Each number is 128 + 24 x the weight over the matrix's rms, rounded and kept within 0 to 255. Layers, rows and columns count from 0. Numbers have three digits each.

# layer 5 attention output (transposed), 768x768, rms 0.0829, rows 2-12,130-139,257-267, columns 256-319
098129144115123063177131138147134119175150152159149141105134115128137126144127141111146148121131130155131167148139129124134126151146104074118127126116089157133125123135101120143071120126125145
152143127149111181110117116112161116169140101143151127120124096138133103152151127146098117138147086140163141162183144090170157135121108119161167150126153148110129125110107147127132148150154130
119105127149101119089112130150118111070162143075114139142118086182108112125089131082145133120156134138131112107091114115122197084142127121086169159148118098124099131147139136159098110133126114
133129132109158168107098157120107187163119171139100136108154123085140153128123152121176139140108137151155110150144096092116124132114091111138179151140131149085126167122129118179144124164131111
147112160142143182117118123132165125193147171096072146139151162160168146085127153120138153147094159146109127103048136141118111108154117127122127158156132115132142091140161164144119058175108092
120139099093088100168146077103126100094168149130101131099122149105126144137170144093097090142162137112137080105125109101112144123097174165074112136127115124117106122139123137114105098122138159
134115117147128140148099139149155132115109150135142109118118136103154146130129131146116143130174104136131108127106119176139109155110120136139144086116117134147135161106137144084137144116131134
135113100103130115155101111099120113162113117127158109149102158126123143126097139162096155113134131164114093133146107122164134116127125100103079150118084119145141099148150092107081150119143154
183118177076110105152080172192131098131156141131120130120113075172140120123097124129101127143103130106142145104071131140094135109126115150150116126145138098121136149096161139132114105099088133
158163101188159121129093176129143132158122082138140143078151142128143077112121164155149098100117137106120081171160130156174134125149096158111161170173057125112172155157106093107092081152085145
151137129141115109113154120155153138170130075095112163113139134097119086144179093157141121122120137116107088187115141161161083124087115112131112117154153144075137118118125113160142107180134169
124135090133066130107149112137094107115113123161175115125089136121134165099167156114065101123122093104100147117111128104115131135136110124104131167119158150137153138113084133154123118134079106
149103140102131128135098128143159105110104135146098099123168150112067160129148139122119152128114121163142123126112166102129131152144115083131125123136099130091110110149148129121165102120140105
117143098118154150163102079126092146129180153135068163114085109158162151133144095113120135094140087153130101107096071130059118158136145133128108116124104083150143128103116117172151121103140114
117128181091141122159124112115126120127142113157173129106096110080127146109126136141152125115140126098139139133102143152109152138149160136097132108119122153145126116114124168100122115126112113
130104137117112121139136147109110162117080152090120113103099099157142123114083180100106147123156124129134093110145155156133134108097138148128187141150118130123131156135138117110099122129132156
154088143123154085101105122106164102137125115111114178159120130138125153161143132161147180134162116127091078167154153140120134135110108133168140131102131128145120097122143172149103122102153150
112082119105133132147123150097117160139104115126129092128159131121114132133140126133151144151148183101145136115103100113089109105128130105124127136097121123126114134161144086161135089137126123
125127117158139166115162101122097096101136143122122149174116158138137112142127160122155101140138125132111140176151124110100172118100151148108152140125130156137118155149146150141127096128142100
080121119154119137134130093085096140101168104122165130087167113138100101087131137130142098131104144150135130121156141133115125171165083081104132108107152146112136147174123115129118116104117157
145087195087136089119132117110143080119139142163108136160079102140161144129175100148140150110112177142106160098139140091126079134139166083126108115091140137139128121123128118117095140112173110
111134120110111103143151105114121137120161160101125140152117123137150135102140153109112132128116115157120111125103136150118164137113100093181124153140107141142115106094143165104118117121155103
144146106107129197113124138130096112099162123091119126120116146175125104116113084170158153180120128108136132135175130106111150106091133174144123118107125158173108117101192088112128124146137138
151146114111124077119102104152152089079135101149173098129105081147132112124114108123122137082157074109104189066124129115135132107116121105126125123108120119154163120112138173145090116148163125
162116116109110107098111149081122104144136146105138096131118098125119109087144149134130081183116130124085170117163182138103124123116139106134098139097161181127125157126096124110158153135125143
083135153174103145149134141134169148137144136128102144136124086160077134160109089140102130111176125107109139130135100098144119125132138095115107090118098151131124110132110160121139137095134099
135126119126106139128160098142126119134126127092129131116166148137127185094121105166091141112112102107128146156108115117130143161110137172121070118122105133126144164111113120102150146127112182
118152073124112164172107120152168137151129072120120120113116137122130116112160150102131153101144123117126159156132125093101148111112068118158146153140176120105153160122117116112146145077087100
154175154152112143167179122126096180188160134190119154120108168100108104138135126201117125093063117135122111097116112119139187124136148132142093088184138109157136145143111119154064143122115108
161150154130132160117122137164185164115112138117082128118148118119145097132149105092129073119139162147159141103114115109101107117139123085149100113128138176129144183131097137122094081126109187
087107099089175161098150129127153158124109131139130139127151113126167159176152105126163150128145143138093092120135140134114131156141150147132082119073139159122135163114126110090153140162150146
062162098075110140090147089140114137102117137137137144120100138123099103136097142134128140129081120122142143124138129132144116156121092110156114113143141138116112110140165131107156143190125116
# layer 5 attention value, 256x768, rms 0.0792, rows 2-12, columns 256-319
108101104165113139161143078099109114156124123076119162158158135150160138153131151142098111165128149129125065106099160182137169146163190127126097145122194125153095150144180169090190109117133129
084089145113108142140160096118116091110136161160110104157112127117074127150127118140111146112131160153127126148090159136111162098118148120175101114068126118144151135156128097117155133142137149
112121075153150174104130130150132076123114110124132147150196155130132142126107146129169143189155146106164109139161148169143108091143069157131154101177121153100119099167155063117130130118123150
127083158127098110100126116115127048114106123119165124130149132126097138130121150120119131110140094112087117146142131139131144185163146166111123123124121122134139117143120123129100132111131109
141124119140144130154141146100123063156115093125152138111127121111099161077121162165151129152112111123152128146144129122153129186071104170095087148108118087150157114116120157123127174129137124
107151131163142174142127152107137135136134125116123119117148132145130139106116112089112142140108143114139128105107209135132143122165124156143155134108143094160124141124129136162185159135123117
139114139126144090159122172152125114127098145142128150112125096136092144117102110128121163115150069101106113136146134110117124145162123087113100116145171131141168140142140101102120127107132136
135167116135153142117132172127136120193138115172115079144113158131129118167170128104112158109160132119106113132098132116118125097171153153142143078173094086134143157074125118142154163139120133
140100160159110118129139124129138122133173155114122152095172144126112136124125175129168114137133128152123107115171125076114112158095148126105144134116105170126071083114118119127131105130103116
128114141111171105147095139115136157115123137107104141102120133097161118129154115136148119127168110128155127127108143115094130143137083133167130116092128142102139153164151144169133151163118144
099110104098156078154125144096122122133107124162165154181139150077099150108105141101103165063137136128118133142097111114094140153152102133167144153154136125147140133185124144107080171130154135